Weights of a small GPT-style language model, trained from scratch on English Wikipedia: RMSNorm before each block.
Each number is 128 + 32 x the weight over its row's rms, rounded and kept within 0 to 255. Layers, rows and columns count from 0. Numbers have three digits each. The size before them is the row's rms in percent of the matrix's.

# layer 15 attention output (transposed), 256x256, rms 1.05, rows 15-50,78-114, columns 0-127
100:087155115117167084122114208121104129116127140143161070170141192121078118161141200143117163156099144136107131150168145093124153147101160131128049130138147109138169065103096119098116129136095072115180143134128118130134120103145136167159101130102097151135137163121121150108168174116143158154150156122053118160137108154165138100081092116154133128208071105042059092111195121148200076154120
098:090128133146095122124116121198147127137081152084109090155137137101144153102162151136109158141131123150121104102113074155145130175158107178154118116167108153104147126143131097095125126110113181089176118131124132160197107186145138117130162156096137158095128087093109110073113117151179123122155099050095121109116108089131115099088059134130140143060193147147068147079122133170168158171160
094:127151133109155141146174097076136052126152142135120084132105089168089144166235110137139149142097174066110131119184131130090151094123118130095156123124167167113157129195159105120193084105146066131171140162128155119177116079165135185144141071154141095155166068096131177125119131173084122084137136144169111165131113104084124202111187118091175149162144156152147183161163152101173142131071
102:145142108141123093190172188109157101127112134173133110130154134135137077123131127152174168175097156072149129134103123161185170172160181166097171187091137129171166158113087136146129135147110153121210135139122108127086128142135166155123147095140199109094127150156167159118074131118117133150149155079170173165150132123062175071146066146139179082139077124033169117133177126167079131092124
087:144101133143103121122172173126082088155101192095159147078204141124092090099033139109143168162162096087081126093174083118099167095120113107130123163123139149140091116098123118163123164107112149079189097115130157121122121182112141143129196091136153137144135134172143153149070121132173144116148133125099189161121111151099111133111125112094115135146175143085107101142095079186068197078168
094:069099126155125148179091090170166107101083106130081149129117136131089152139094150120111062141148108154093166141178114140099154108157155114142219153147129109116118118143113151079132069063123106102110122102125104074153166083147165055091085142189143124142121158141103173138110073127147155131103125128102140095127102118182226166142126102113171174111101147150153081118173136052163110098128
098:163147171053206129160129081058118131159118162132169126105113170141158153088160129128163121096133145141212147171145116164138202126134133124091213145089199131089110114089178177100107117100056129081165100184163110126118178165107126157132123129123138128152164128163056116181123103144136080115159120148114119157077130175087121148068130123053117072072116092116162092101154104105111064093117
093:069123093140026153152196099147016088148093152170080155037167114121089124115099123105178169080151169179127142076103092158103079117160204113186129126141143150089172093111079164133119138121104149134092153138149150152120137172165117188113167070127185127127066126119185102123110147135096134139145128187104144165164103126117097092130097127147137193117156117124053121114160151127105156155138
098:124136153098120131209111088103180132084166161098103103107116094083086151074137118098114143126169123128113110111145143101121077158125093101112096142132114119123126154146204144138159125158148172137113143104176157120133143099137076121124130152122142103157119088122138075176111110161112083165067101101148090147105088152137166162194171119120156054113062099112188101110126144103141125103144
101:104115124130137174177153153100131127118191122141085150096138083135091155085118135160116130168139109121064128140057150162123083165114138111125171126072098156073120123093055107086150089105171201171162094085153104135125122095090105170093120126141120102170114098146105186137141124143110132147158096125076077124119120157145172146090101185117138098104088136133139094137101137082162106052126
093:135112180120124140161114128093130128123209092081117122130119119178130157127109057135112164144175099065145149121138125176152133136112164055111131125081148111107153143192139107101192151149159156091124127106125155121050130098105051077122093065146164130125162057055128133148178138159113159160103133133086102135193110119084098108110093156161093091126092088088129083136110131114078129100119
089:181121133130172163059087165170104110096136111087108144138128148084109149162209191125098130088161080094136089139130134124078212115116064155165154182153103113200117147073090136162087160111123128173066161150162104080142107134150120188075167129172153151152204117118124105122202161150158189134178147115153135112099124085154089216105085091150117190141143108087139100082149107075122132109116
102:155125135168095129167155103139173103142142143234164147060136110129127115125127140179133102171144137105119142078106127115136111174116069144126106151080143109102131148153133091090136117163082078090157083117057136132123143204112074125134103146109107120113139151117092135171148159150089167201141083171150130137141162168113105147123147114121141209137136115088151126114101181109014182185133
097:109086053140131098100076094189149092114182113091079128194189110146082104141113087098094133128133169108162128183121144111150106134132139100131114120124116103188148147107098177148172134153222143070116082194108190105158099112160094095142112168166106059108075166132099056139111101087060125174133142150115135167084219103121132149121077087156093127174114122160105169114125187085189152129073
086:138129123128109081187068075110150107117159087072104123125076125095125158038158126145158189170110113125102142131100150107105126128171086112077091111119087139122122091084157163118140095097159128120139100125184155090074091124136056160147103098091121130117117127158197146144175094140148093087110071066148117133085152186164122136119076148094170123159127106086148138156160107072122107132081
087:213142186099106101084130108146170098084074201071142124145162131134198127142106115093122099155123150162099129114159099162117142156154161105140144126217118106059094166143106087113133135108107121159177123130150049133153155143140153097098135134133127117142130135099132132064079085125154087117150148125163178136091172158060118122152162206146135074095156105160106116100106128152148133160195
090:184112168163117115118100174126100102124146088166142099130162168106136118122147129209136113153143152110181134186161175121082176142155143163144120162100170075156150137149156184121125138092140130096089150130136158084114203092123137139104064155157185102131130161154190072125087120134141105099137138158098101140131142157122140117136160055159177106120099144120161202191122173095118088132090
096:113131138126124140086142109132169118093144155155100099165104139064083151092155181114146077129109107153182101091102110091106122122144062124100097190070174137134093166165090115160094146128123136132073147106159101104150138095143117144145167129093131135141091112120186108139162097106125149153075130117137116137130084103195143106111113110072094166097140193080133150125175092125061119141153
093:144068190183079145103112128125125091102132154094109106129144156152151095151139154099113163109153123181179145173148123147150131133131085154131154166065145116072127159186156150108090068152136122125129087169167156165158138136190157173138140143150120149107074177095158112130162104189083105111132094101055083058111153142081162122158090102112132159118115110119086149172081163097100136156104
094:138140118186152109068132124161170141150189103101108099164116072097132123140112140159077165080111145178142140156129160107156059145162170096128136134072121066088137150154184106103071145157165119140154127134133097231162111098121061125103116142097124127108066107126137143111132125193152156117107148146145114075032107112144131141169098140154183131178102135125031139138146171128194097143167
096:157139169162184146121098138111141079124147141138112093125111082133137116121181113128139110173173102109191132081126124131096121152139106135129096054099133127065135179131111037082109171139145148139154122109164181160091180159169102124152097106099144134174175100118091161120136126107066121128152118106105229170126124173099129123141091136122164128191135129134123183067110172084139117129171
098:094153150164147082177114129147112113137126143075180171165110080153118145122145184140121148187166101141142140082141083130131114090096113134135071203082144121097075144147146098153103174186164130161079084178116168138145146141119135093111116144153026121079193132093071089096089161141132138083106097088091068086144167119195144153154163162147100126105136168115098167149143134196091133140126
090:155123084185149064134164132100157099102123140134097105122098143109210155126167135112190079164120169163133126135138148109094122146187080174110164189129146101066132152124136110131120139115104140136124162100136130101075103112190083069076116158095150126122125144111201123139161171116125122153148118109071099097138129180121152076170120174195116077168183138112091094122073079101169143090113
090:156053155143185160086114120086130109159178191080087133145138103099180150120120115132109107126133062084134109137108143133056149155153091144140171095077102119141118166065135114111099112139133162125159183115105158065121134074097127132098134084085069092165152128100191177161114150101133122184144128162100123079142141121136143153121149167121080152163170163123112115132112135184094167141105
091:146111113084153119151086120115148111135099154116131122164182135088125147210124143102147095133191122132177070112092164102141142125089124154162123182102111175067106134154083095075161065197147109162165154123099121091124196107124132135198149168126132140184166161125124109116180096116094100098119120142127142125146198041092133105109166091148111131194132152120125127130078173075096088130092
094:142100113140166139168160113149112098069047105112075040139096114146142140183100079132119086127126083142077090134081171109162113104064147132147115106112134077110159188126074182149124139149136138087167172155108100144116116142107134128126127051098121152183181205156166154092080137117183102145136137181182140106134208111103119157134144137110110158143166168091142187095152085164143131162126
094:101047117150102109145161157131081134128105161140132072150142134138149139141148198117126116139149126070111140113063204178170143126138158083134176150089119180134095166145145123160091044190178156105151130083129168078181079046120141129111106063138149172148146161188154171179131098152166204124153133154108187137143121149114137119139131106154139079067083101120142145148142158186142108181163
099:103149142167086172087185107124113172094112139102131138167137116165138138113146144145141111076201098122119101144149144148094137152150101127175127095167139142107067136202094136163105078119148118164201078126130105141099159193141158136219141164226090197127217123142131118123141125125148082170113104186127112083138170108087090074122086161108086092195087125115086142141062131154119173104133
103:072145128139166138143100191093080117098129107111082162161103090139075089106134125117152134096120172063071138113167096135151130053168168124138141114126183145108164161155122161129117113116136124112131119124100118117144139141106073145132092112160039085145136142129140043093168089196153106159114231174101085115103148173106114157111175146115126085174083105111098116061082136146065192085114
092:158142194102069115189042133119154121107144144093094146086062111145110071142185134132202124152160141149123092163184154100121151088126158066129151160131130148122112164166135165079194173137140121152187069155118081137122096142124120118125156148144094097121134119130118063087093092122086155102124158124145109162088173176060133152195086126132110093128147140146093072195080174125096167130094
092:098111108132128104122127143063194077144166195130122109093082091149090134131126115198154158086140115117147135126077152071113162153151154077145123155138150139176124077109136118095091116133085144133116183128089110154084110147129157102149151133120133131104086093116119153084139109151187106106139123086145123093166109174134159188159143114174114144084150132110126153141109087102188091124162
087:169159110141047115094103133102205138169104096145136197133120147115127107157157134133168086079117191117118147080149138111069131192122136095137133132076155069114073119141172128175103154128174109174100131116126100152087087048119134177105172134126152098112163159163177156157141138156156136143098158113097129124189169154102092105126187113041202093115133096174096123106167107150144136171104
091:105168150117125176093168129086172142115111084148103135153117121167128092164045126116131152116116100088125116096155092119126119121165183128127157150082154138111145133187169155170127117112168074108139066107166111125125138139100120106107179086104119071127130161176141114138118118155156117141120124072151100090110095099134130111114087151119116124145159182180143112161083160130227166085063
095:135115185042068149109151108150123148115106128110122149112105071133158145180123065093097134090124118202184116080121107127167175131107175137104106099162066108150129047102139092082120128140085164129104120109100095155148128108127128152100132142158108175075164122157132087089162106149130154182119137136090138127133106074099098113132092139088166195066172120095090146140182101160029137094091
095:104143098135144106093112090083109089167134059131115105066118141094156182136163097130106143166118144119157153141137165145160127207117201079136126101179089177159029150157134115131110091146099074109150067127144162107122121166125064131159127150060116121152109162129140137044135185143073107071121099155111120095147111158156139153166143085140090135118159105129084122136126095139199163135082
095:159074192112174117068113148098107132173141139144141100091130131103161187104101153145201141094077083133099208135130135064145144145186195100107102169158100142203079174106109137119156107200101097096164130108198120106173149150144152117096099116097124162145156122132079071080023126124131141121114130103095104107069130146150075186117138123183181132171123135153151153160158151136094134133153
091:070168177197144158116157124152130147093144140163124098076100098067136124094195168105124120093120120172146098094127172105108107138158143150139058082087160100143151132120128136141132115202100140112111134099122103158157156137134189120156166146151170187114123141125140141138088160162136106096149111131102190148097173153133131083110087089117119122160075135135174084137159105128197120150151
094:160149122140153104099130047087191104146097105082135138144201118147159139122173154178198086086176114096147160178113129172145093108139160149087174140059167095091101181131139133120155135143119191134109171098119108111096159127143168052109120132192156132135110151130107119108058113123113123127158147070124132148067179192111138157161122174152126092099133095195116151167060157121135076077153
093:139120156128105121090133210063165113188184120150134160144105095138134067115080079133171135091146076134159158138201167102123116147145132082071164143107105075137107138131090134107146145079131089151086098126097083139108164106159103167113123114175120114142098145154088134130099153118128121134131200162095147145118132135105146152175161133150176129187129159149144119197159088121143127129100
092:126161156135082170068137133164153160174060144135085158123169099061112110111113140092053116142149093172099120134090096134078163150056068092129093116145085164118137099081123153185151146172121178153077136109155116129166147153118121136101149125128046144216092165139139059134159160164110131104126101128059109146135114101135139148137136129130178178141139064158093129176110120137117149071122
087:124144106145162161065098141138130150143104139120123094114117136135132115119045084141104125078143153150152095075129144141113082120135141122139111117110075159143167088113172120139075150122090143114091122067171118103114168145126132110093129104109115105112120120090159083138100092139169157069102107153129088068105168079159125149107135092099074135142146105188155141126136115062055144170134
090:117130108138117124131119040164066118128143069135097162117129125145155136154172172121118134096123094152152135062093060115147128135150104173081147108199124190133060167169114144111077107102058054158120143126134074198222098125168112144139167108137113154149123078116077143107151070140125126153139145127077106123213138124156083086115091131113090143037168141085116092070159065098090085119135
091:116084114131122109126147125101133111164193112126173110088184092161053124107136129124114092055131114147141113095085140124219098200084048131122146171048156120135141136167126119137107132152092164172123140115115155183169134148123123149123155109142115127072124133126089055202152124089123095105203174148135118129137148125054116162095101122109122109114126069116138112165146168173097155152133
079:128078097117126128142144146203114149143123098156138100105155112123099187153143131162157173102217117186116133144077140114096146107138095139193145130148080122187197124083171091101152188080099102117058113130131127099103099101138074158128147105179127104081152089121153111120096113138154147076141128158107096158182114077143138157110094168188121151127132115152122194115131165190191190203140
087:159145157123159157151158098125198121152131127211194107078147124114121082128130148132080100157119134110160124099106098097127120181129110174110134146110095135159141057112176100041134171116145095120176142067103099139121075113148100130171128137165134143117125138096120109125110082120119158121140157132166116118121044133149205126123160070151150137105070127129153131128054092091188122108146
095:144140181119150085084194147185106116169181106137163163142171162121116070137179124189130161069132124140204131158122150132097158089093149091138122112143128157106143076052115147127092143082114133157112135161083098112131108115101142173104120199151141114084135117142107157134168157101182131139158183153165120120081175149167187169087130094119086168095067169131151157138170074112116077143123
093:159174176126140091064099128098143152186147061112095128114112087147139114146107099092127136054151129095142136112155063143121178144124097153100102134176164123152093146169156160127029198089138080107130120136136126117153115136105168157127166105170144088062167150100152140166097136127072136176106139113097122164178116125118116114120114097041145122089164150155185200100113142140201087139058
092:104091083088112112155141106154130126121135138156182141145133113141075143126155109118105104154064155113160104108144169033025104133158143194147168070073101114139079120053104114166166129193117147139142168189186137097081119124147145135142134112113144116098143156172100092147153143041147072141130114102080120122120138131116100139130163118159111123141172137197130146135135153105091111148166
078:186135174148127144183103162147163115130156129128137138050159121142164141094093112146091117145138214149120125132098116132173078093087149174133165163123112118097085143178072208120161065157076086169139134078084096172096131134107183144115080127133132079099064116119108094103092143160121120149128157118136154127154108155098142089157129145120174111121144113152128105141135157146169107113166
084:142160151138125192023086094116090146074143118124137069153135132153078118118113126143132086065105078130117159126145123143123140129134125132137112106123119130119158108094116157123172141129153121195109156123140091135188062079127051146093144161127131078134151120150197101096113102141110155135128174195114148100070052129123133190157155113173142106199110107100160105139130101081193179069132
083:164167163155163120146107176115069108140090070225101133093114140086150100123149070125145147161125093177142118152101128106126145143105132116146118175093113139108109118134090129145086151137085034070143116116065134170061156114132179082159209137110159130185088107150098173112170133139142071114112113128071094159149101067122139155115122104134176105107154186095129113128111126186089129091169
088:124093140148142135159127144151146080066122113143173135131157093110124144161096119113086102122131110127177061107174114107153129134169119129151129138120187144118118139168142043135130115126115089171146129070098081200159144167160124128154144101140065141215114171128120137151129118138096167158121164175154139107107112071143092196112174115068145062122156155153120175153084131157097128090126
100:113125098148139135200127155118108109142135107164181099091164161146094217170106153109082152081130143134144067209098165106184110136116109151134045163116112150170114098144117115141150134143183109163120162169112135128142112137155122140088139171115100131157100155100139113132140124114087119147084140117129129146065106175187117190083141072125089095078172135142148161097121109172107145111100
097:118170080147135128111126045129176128108124134134117140083113136130090165148077078066203121137110122079091117076133191090131091173161095144051168121151111132122069187152135103145058091152134137149139097141097127100121094119130098114129135091064162150115087104081139146143096158153121132136111085122121155138128107102144116180122066206151060107138143137162165069074109081155124108128120
079:147149067108147143149174177167173149088150091094116153106117101200195091137168179211159126140121072098135184102101144100110096111080150107139159084089110152148149068164146171110114195108138119103150106118187201078198123149149059128141132140126105156135084156126067161099080097088159177079102136121119066116131103111171155110159145105135060143121092130145155094108100093129163181115122
094:154122123113142140168143121192062116163075133138119154085130133119111153108141139155110065149133154054182109073169116146126125147138126117151188158185100105084097133104112051076127131140107103105122101140124131151127148092114117117112063101050113092084159157114130153125109133063162143141126177079143160169208178164150072091118124140097098113150151115129091128117149077137116116117121
098:098117145152012170186086089154138092121144128098104148073121126116168156164115158139202178168144124090123135111112114137102159127113101116103121125106128146178171148134148158130128098144060133116131132107109162094142091161128142157182162139142119147141150100158116100175088119088058173106115096089140140158135131115071110068114109138124130164058110129126109131111117170094174101133131
097:123163126095147058160127138132152194154095094100131068133175113166124175075127164112133147066092124085107153164132161094135095133086151133177159217086131085149096165095123163093192059072105089129152124139088109127104182096100170120164106149109134148121120093131145112136074138135150158102132172145122144141104158108158091112122152172080093146103140067129089117143162161162240111151168
087:091147100091212110157098098120160163174114084137177095114136144161132136160097073113072088150057135115107126150152132147098119086129147160113183057091162108083137128057158148085168120122132166109172125113134138099122106092155153152175106152100143128113143135115185116175166127122098121137137154128099164111109160108122077189148110110113121118154149112195091094120121175154141121158113
099:129096138136145144139067157130128144145120127144223171114161102121176079141174095117126211104158146149137141126138138165119186172092150129141099135086113178207089161128173156122078089160105109091147107167125075111169117151131110105167156083138140176124167113160092104135155169127145176069187170148108155134124162106153122103187068099069171171119083148104143196138130174109129078123166
093:121164142173080165158158110157119124151132108130132117131229086145088117124116082185178147146136144110196160123136073177170172114117163128113137145046097104057152156117092128145102138105081107134050153131057139148140137154110112176112107132133192138130121138166126135148110128129132093147126101125241139178101101109027188142109104136139184142080114102122116121097070150045082057101143
091:131127154179122207161161171121092197128149107205141171107108124156184109154114134134125114101071093128100160119107120137090172118213139077145112085139101143182112130103123106181166126147110099145131119126162094127138079118108190122132127134127100145100075105140133121107131198090123112125168165146114167123108122100152127158082101101187131153101147097098104173136131099131122176147115
092:157137100081119143099132143108143108147120190134159158160142135069126111102163131053141099131106144115150140148090151124090132173118078173119138169088140172191109128130148123129145146117069058137144086148137131079137137181116173084150136147140104107117132134139176135127165188110154134126144149104096129194112120174132072052100195111081150172159065143118164147126117136177135079149107
086:137136155152127126101139081132141155126163109102112156117121173122097139160141086184214138119133134126227149157164139116099103118163106132177123136141137105136100156187147130177180167097155095065126104091099123101058106110098097177143148130114111139129111109134075066132084120140049159102139125103130167149102131112117148166113149099093174100141120110159141087108109173108137067075047
090:140154166100185169117137148169111162121153111139149066161148120099111078139156107149138140160107116055147161128097095116129150125057169122147170155124173170063109128112074104134155099087046124148117182125127130111099103195134171076129174107071149141126155107102091149083126136119102138067160121084170154176160144074136105080138171123130178161148178085153189179093144135153145066113166
085:149106091107146149054128155109129138118103129099073099169113131109145174133071145133103113050125148182174092076152128099113109125084117122084136111198130131173150127126123100101150165084141108114084184100150140138169119156157149078150112095094107117113151093111142185155077125078179120075146114150190164131166135064136116123072104074094162116049178094129131087208133136187125137120132
104:136130118145198123111159126138103104148103164156140079125148131128111149087117055179129163101079087080122179142111081123160170161108093098044129093131161131103113103161159120122121129187116109105142200108138148138121103119117139140114149092110143107157079091086107173120126165123100089177131132136144146123134091135115102100151124093184104146150166135091135073118166076145107102063133
097:177117124192179171143138104167143092095147120118096110183131127134158079111141175138091085086126129117096166118184107164102155153126148146169157158124122151177123191114098179095157138120088105183138137091162089126128123148147121124109089088145121095099242191136158155086104128120099160071146127122154153165101144101113064043102172138111155107190092085136138133118103175143096135148094
091:127130159124128160097098152093095155137074107024111071169087080167198179116117167073105170145154117125137133164142205105163148103110142167133134136104066127131216135133110119113152149140069201090052153115094086154082157116140097118099144125155130201152081151168040119121176131129146099103096083152115167159056173145100159120136072070157124115104141057101100178114111136154143075172100
091:168179166153161129091070103106075187087124202124142158115125163048167104146154179100115097168152158114071134132113181121174149116139110121131082099161116156120172146131136111103171098071171155167162125121084099153130025175144160114120077141128122162152164125112127143160152149127152092084107117145116156117141160122136089150090178113102115109167110144158063146074112099184127109139145
083:141182134185106181151142126142163134132134091166129109144226155095120068168093127143163132153113138107113159119139111091053157179153077132151161164118100170050161117138111151142130156133156158180190082160169143152148156116107098145110062111104155069202131122123112154080120107149137168150162051106160105129168120156116153114157184156145101108125112059131072113105145125176175117083157
088:165148117106122125178161134149097119127105144175150159168104116100189107128118190082181088084076140105149158135107140118127168087155150112072126150069124110126162102174164186131176164163097134130118165085130096172129142088149092169086135125111141155079117133105152160188076061107140108084107109127179098182107091137076090129072080111090127152105089137094079096084114147127125069134136
098:154063105126131153175145125153149182054048175151150135130111143081107083181107134132094122177118169144143112091080119104127146118090071137109054116147087132156143124080129092123113103086124177168121058147132132108169122187122111085181103117138107123142133143168197160098139185090126158136113116156131143108159178089127143142118210143138104179101110132183157102143125192109084159160126
# layer 15 attention value, 128x256, rms 0.106, rows 15-50, columns 0-127
094:120130140121091160151092157099155144190096131146117096064084115156099145141127055115142148071167200131065124133080124115120124114120071150105112098146129115081135103145137164155149096125089093124152188096161197105112079161133087122153147097205162115128126113138163191065141115131100171147107179132142124148102090128129135143124104069157099070088204108128146095136083081112137174117143
090:097133117094154064187167154135107126132158089185200162101125137121096117141177106177184089071140120108160127115107146118089110107106132160078087173130163142224080108166147186150137133077105150156106133118108190142152103112097140141165140117147152139156114093065147160167148175097099126175160094165143136121155143182141151139152148079115125114146108073048137091138101119090149127129201
093:137159102168085124075125140139133133116140108129162114148164121151152179188176068141178178103138137117128121092097118140126044074143136090107129127171110124053089131105120145115130121123139165110063137090109053090115075067091191102166107092096114145097159150170189096109131121103183077114122140124124105152179126086106094093106149129113109122216134101125081103109198137111090101182050
087:098084110137091163192141103084150129130115134101145138134132149080116169134122188184133127157153131109098127152114168082122107146154124154110143122137169103107163119073131129167138116143136141111022060132083129100118103070109124165160166141098176098169125109091085115103194128111146088132159149178210126161139124124142101139155121111148096153112168140149128089056094072101092113106180
084:170123106178142146121126178131117134134173102048155110146147133087183098096141134117101080123045109159179136181094088135130109091118104049107148113084163149173135118112124124111157122126174144140145152088170137088178079075101120116073108149111137122133148184053159136129151112108123120158192135110146103182104170115094168135125188123088159085180019092105083156127177152142143116132111
087:180100135099138162143070123113117136157092092117089147111136090110161130202113122110129155132145169115122086191097141125078129113130155106137119081149077158113127102116128124142105156109173116143111130136118133148136169142115180154180123160075114123113115069092146137074132141143099122186104184154158184138173114062140107161069141125100123182098094118125158077147156130077143081107129
089:092150087116145094163118162118131155121170130122089100130158104155139156147115135167151108109155115080093125154161145094114127064131187141156068158141117151107134169180106128143061092163165107126095133143157071115092162096110152101141094138046104096152094172112118137093125160107146121120111148107091101101170103098184075171187112165179059133123131142133124185153080137154138172108192
083:178127129141171090085112158145133192123114168144114085107138148108134136136175075149158119144119118073074069112151119164083133096096144069129109119058178174139151162138127065160116106135144143150128134183116185140187152139175058123121130158137092126075145076137168101145115171109069089060151094148120104092094157181122143126128219101094102116120113159137168120145125106119165091145130
097:085126051139071141149092138087175081136176094191170124177135103133158172104139155112138115140134136100164093168131130170128148073126050127104108101100170124133122091135162134143129062161124144115124081155113112164138148195164164182149127141075114126096183148139130127154152120145096062174135154073082121106099101140092071119145116169100137216132162097105093137108098100111127162087090
093:159067067126168144095105127165149157091092159111142049154114132084139145101123128141130147201114107101136084088175125118072116067092204132148131104146092121173190107095169094134127091142176170111122177108081093066121187164129106162142093101085143107195193119153134129130118163145153136139143145086193086129209123135179138110099118151098136116134133100130091143117170042092117159101163
090:103115155131124121125144164129094093139142122166129149072115136164137143101181146155158174117087060107090132146121147130137133135171086144114128162176131141103173141121090148118104088134146079124104044108093131086131139162187098114134117139101135213160174186140141131090138148148166084128147133123143108121096118135099182136134129109127121106147156132165105149087093097117106120118042
083:119159108153109140159108130113143122135119120096113078112103168181051159162106112138112174080135148102127153170115087159151060161178145117073098137125162149103103119141137088121094165090106166123131157134172136092094101171177103106145112122159099080127095061182164157124152090066170127093124079164139160094176129115138143179127061142174084073145132113140164093135098129178138148121094
094:116157092148105163151152113158076142116180141101171101128157145081177140134143083094144104160200096129122134121138063140105083119098106081093074133127076081143054139119143135136124158128153141164146140141131151157205138140185101096105121104144151172076177170163143110142099160089152090111141105147107098110121161136109134167127090174141103151162159126174099128121040169185155142065084
083:151103122129149166130153077105144184084146120135105132143134103172120154142137203196115147115111065226120157159159130142128026094145095132176129094140195144148153142129140133104102139185055157190143158181145133096106177106131153212165134118132130149133103083091131121133122119126110146131161121144100102077104165143074143160121141116117119114147149152093167134119102144073145158183153
082:135154114092101136095166120123081191114083184154150073100103147149096211127132129090147139128181094155153090163116142116151164112181136105147089125127115099167165187115142138152143087138123094106110121142092146114129133155141193109116130178154148128130186146064091130104124186112146153154157150144139157118164145116100137128122161103132124145065142110168150171039145167131110160131111
092:074129095148137085146173102099065113105115098195127148129081162119074108086128108106111082131145113097130156121124139089129133089149115088140145111096106166138110119147143170208052095147135141139185121100099107165124154100097125172146122131140101112087138119168139166115203122158114168110127123142146127120100095104119132076031151099137067098127095144038134045137143179168134133117063
091:138085106081166147104103116113069147114103123145162155161152136205144138134147138112112161104201113113148158114136157148147138071106116095140079142170108125078149113135117082152130153169123113089086052148118127123185123138152107190147126141105100079166131105125102128155169119066092094140157150140165118120106102082116137225110171113145173066183133099124150121108146142130046182094148
088:161149183165059133142133129100069142134182133117187132079177113138123115191123142160099181100144127180151100148150105151117180157140111140119149102145128122081093073104114091129135099126117189169132097128142160139121111143139138178175142127143107080126155097145097091155116155142077088150127103156173103109049156191080116164139061115107097120179078149126134129114120102174098128141106
086:160153085078148133148161181061164137108107168122100187146164106102053112081134082128084132133141146099107149111099192127161146157106145121145121104088157117150130099132184137145155134078103150210184093129145160129180112232147156108149179171145141133117055084142112152106145154187117132134103135116139185093146128111164093108102139093142125117166149144163178147098135126147178147147205
092:126065078060144120080115111078122130174157159146105113122208155059164131168150114123092082121121140066155100144121125141134166187104143191195174150157100150073177187124119136122118104114075092131134156179113126086092114167127179103083115096145145092141148100088056135119121100125073149143072118182134107113196163145119097096149153105089138118154159136188193111131066132108116145095141
092:106114099140088133112147154115107125102167075126086131137156176114130120112118143135156105097120135130086130099112123168167136133138073180114113150198115060124149128182137130104166182104151137124170132067066130119152151139134125123146195123149102134148108133159150172126178090148148096108179170105172095121151121137107165155111130176084103066099094139097159115110116086140180161093117
091:157127154164132149106140146156092136163193084147104132109087140092215126113154147157158127151092152074105122162219165139163139179155073150157126120182122109145122150112138102106183125112123047090115121125108100161135131123139109131111169174114134073107081160153059162145123168154143133134156181123135133145152138138089152108111099132138132123119133098132144111151053149085111152142191
087:148152114119113149123104168117129183123067110125111133176110159138118089178135159096108110121140100113115134106123093154134106139153083173114118139118076156027124079129114147209127135180162123107112101135149103119093134160092151125155094029135203102133032162143105142173144031157187127111132117144090124073166124148128116173167097136127130036104093102112125107151158100137109153182096
088:073140078112158174107112185095129170072078117152150118145060148128094152082100110123103116110168145193128170152103077137121104119128062165141158126167087182140108082145180092058178131130121126098116103131191123115129128127068137034127096152095135153104149168124169110097137099150069093071154144152100108152133151154137141153066114115141112173113169117177150113122154155107147132174170
087:120113109118157146134127118131077178158064145125122142164104120080098126123122147139126173154162171147139105173144116129139074104128092145126110135167090123139168155105072126151126154144115141102110154169090153122170117113163140174119112136095104121137140207139142144134116148189166116139145146149119117159159127191108148161124140172119125064141069096120088087128190045206098097137196
088:141163120145127184148145121159113106129148057118122177106116156113096125093121111077142136079184118141116083123162132166164061146170146124069144085119126146121112068128113129054139185107170156186123210115172115081142142078106098104127085147134138159102145084092042130121100088182109071106127136113120132119097148149090145193076128144126136101214106109090144071117161152111124120120156
087:091172130148108000107098103151159157172159094087093126155117101088079185074104072164116129138139117126134080102119106116120145114127111111116089111141117076125180080134116094115106102120071141093083134133103048134128145131145132085097103157148158138113144148092091144062103123157131161123162114078151121095154099121156127134114166140119138165140163126117127142148121125086110133111157
093:137131104109136112139120114081121104102075103062131139067101220114134151133098133179142147132102190108156125111096092108116159115091075132123129120132086096161138137110111186118175153077107146131185119110185192142146136089144110117092145077143141115129171130146061113133184127098126166093111155157086115142096112143164103084179144122145120097144163163161068097076121132101253134152128
087:136135130178167126114161078114180117087147112051175140128143104121165097128098134079117108136176191097147162143176150186114136140139108110151171091079217105127113127097095104111150162193089162162182083102198102085061167102097174154098145154071150186130118157159098148142105175083101135165157109137121149170184085162111086118091108185135127172173113129142114105109069127096180092176164
088:123092077114199188070170146094142088144111161160153164114118089106127157164152137091118085153139126121130116100156205103123098090159159112133152150125116093180096094137140149138076132120150160072072146172129124119134143151150162103186080028136110091109159156194126104218089158105124131121123103106100154139168090087172162138095145126139118103161168069062124183102176096127118146102121
092:101119131131103100088085070149083131105059127155196145091149186106105166146114107132150080217108163107130129124104162144138072137085102092124126136108097159070133094200074135056120118103182134113153159126128119115144137111133110141129164107150133169116078095113158076062105129101154073141101130106126168136086126136167158155075121109121123105131184143159155149088105189116151240106160
086:077167106124186192102127062118146125111157108108129078151148157097117115081087117133145146129136119078118103121079141125150160103116160173168143074138156177098117120101103160149100099161084091139181131098101120109184095150117125145108094081126143106124101155144161130085129109173097159115079162181157089110071104143147177136104079098157067148134150135071151113192163150069143190038113
095:173102086128114106058146138079085105154120087135102149172136150184143162132129097133139143114089114172128120112163104152080152175145178151144186115157097155155115124064074165190130119093090086132114155107133123089091129084087162110141125127105158152099084135175138119085163120120144173122123173110109135147069151142115125162103113123147148136144146098091152131119184156103125162090145
086:103121086125200128174123099113107129136149098145136168125164161117089083090111139133114145195092187107156162157136123135140116159111093106117145144109150131130120161149126131101153124128111110082145152124171143116116130133116172065122157152119051044092135116117182171196016163107087102084064108203156131120132158093140133177104149159183094113170155179129143094112083146110149112129152
089:142093100103140074106094146127167087176086114119123127154139123118117089162097165099107147082169126086147107082103108150184081114173069152172146119125050132108162122126110112133087123073092122087143109132128149175168187156084151047130200129144163074133170149137092090080106108164123212122127122166100115129140080086119137202176196143129143116142125141222147098151172109164206183127139
096:125133135071075138216146149149145097108158149175127117077132106120166133144126095084188142141145086137138103170156162133083143105086119163114142134149098133082113125124099143158122177131164105120076080186079070089075133177104121100121136186109157150101162094124197121099185062093143126142166148108113156084110139122118134075151122137142090100175153173139100105067148092133108101127181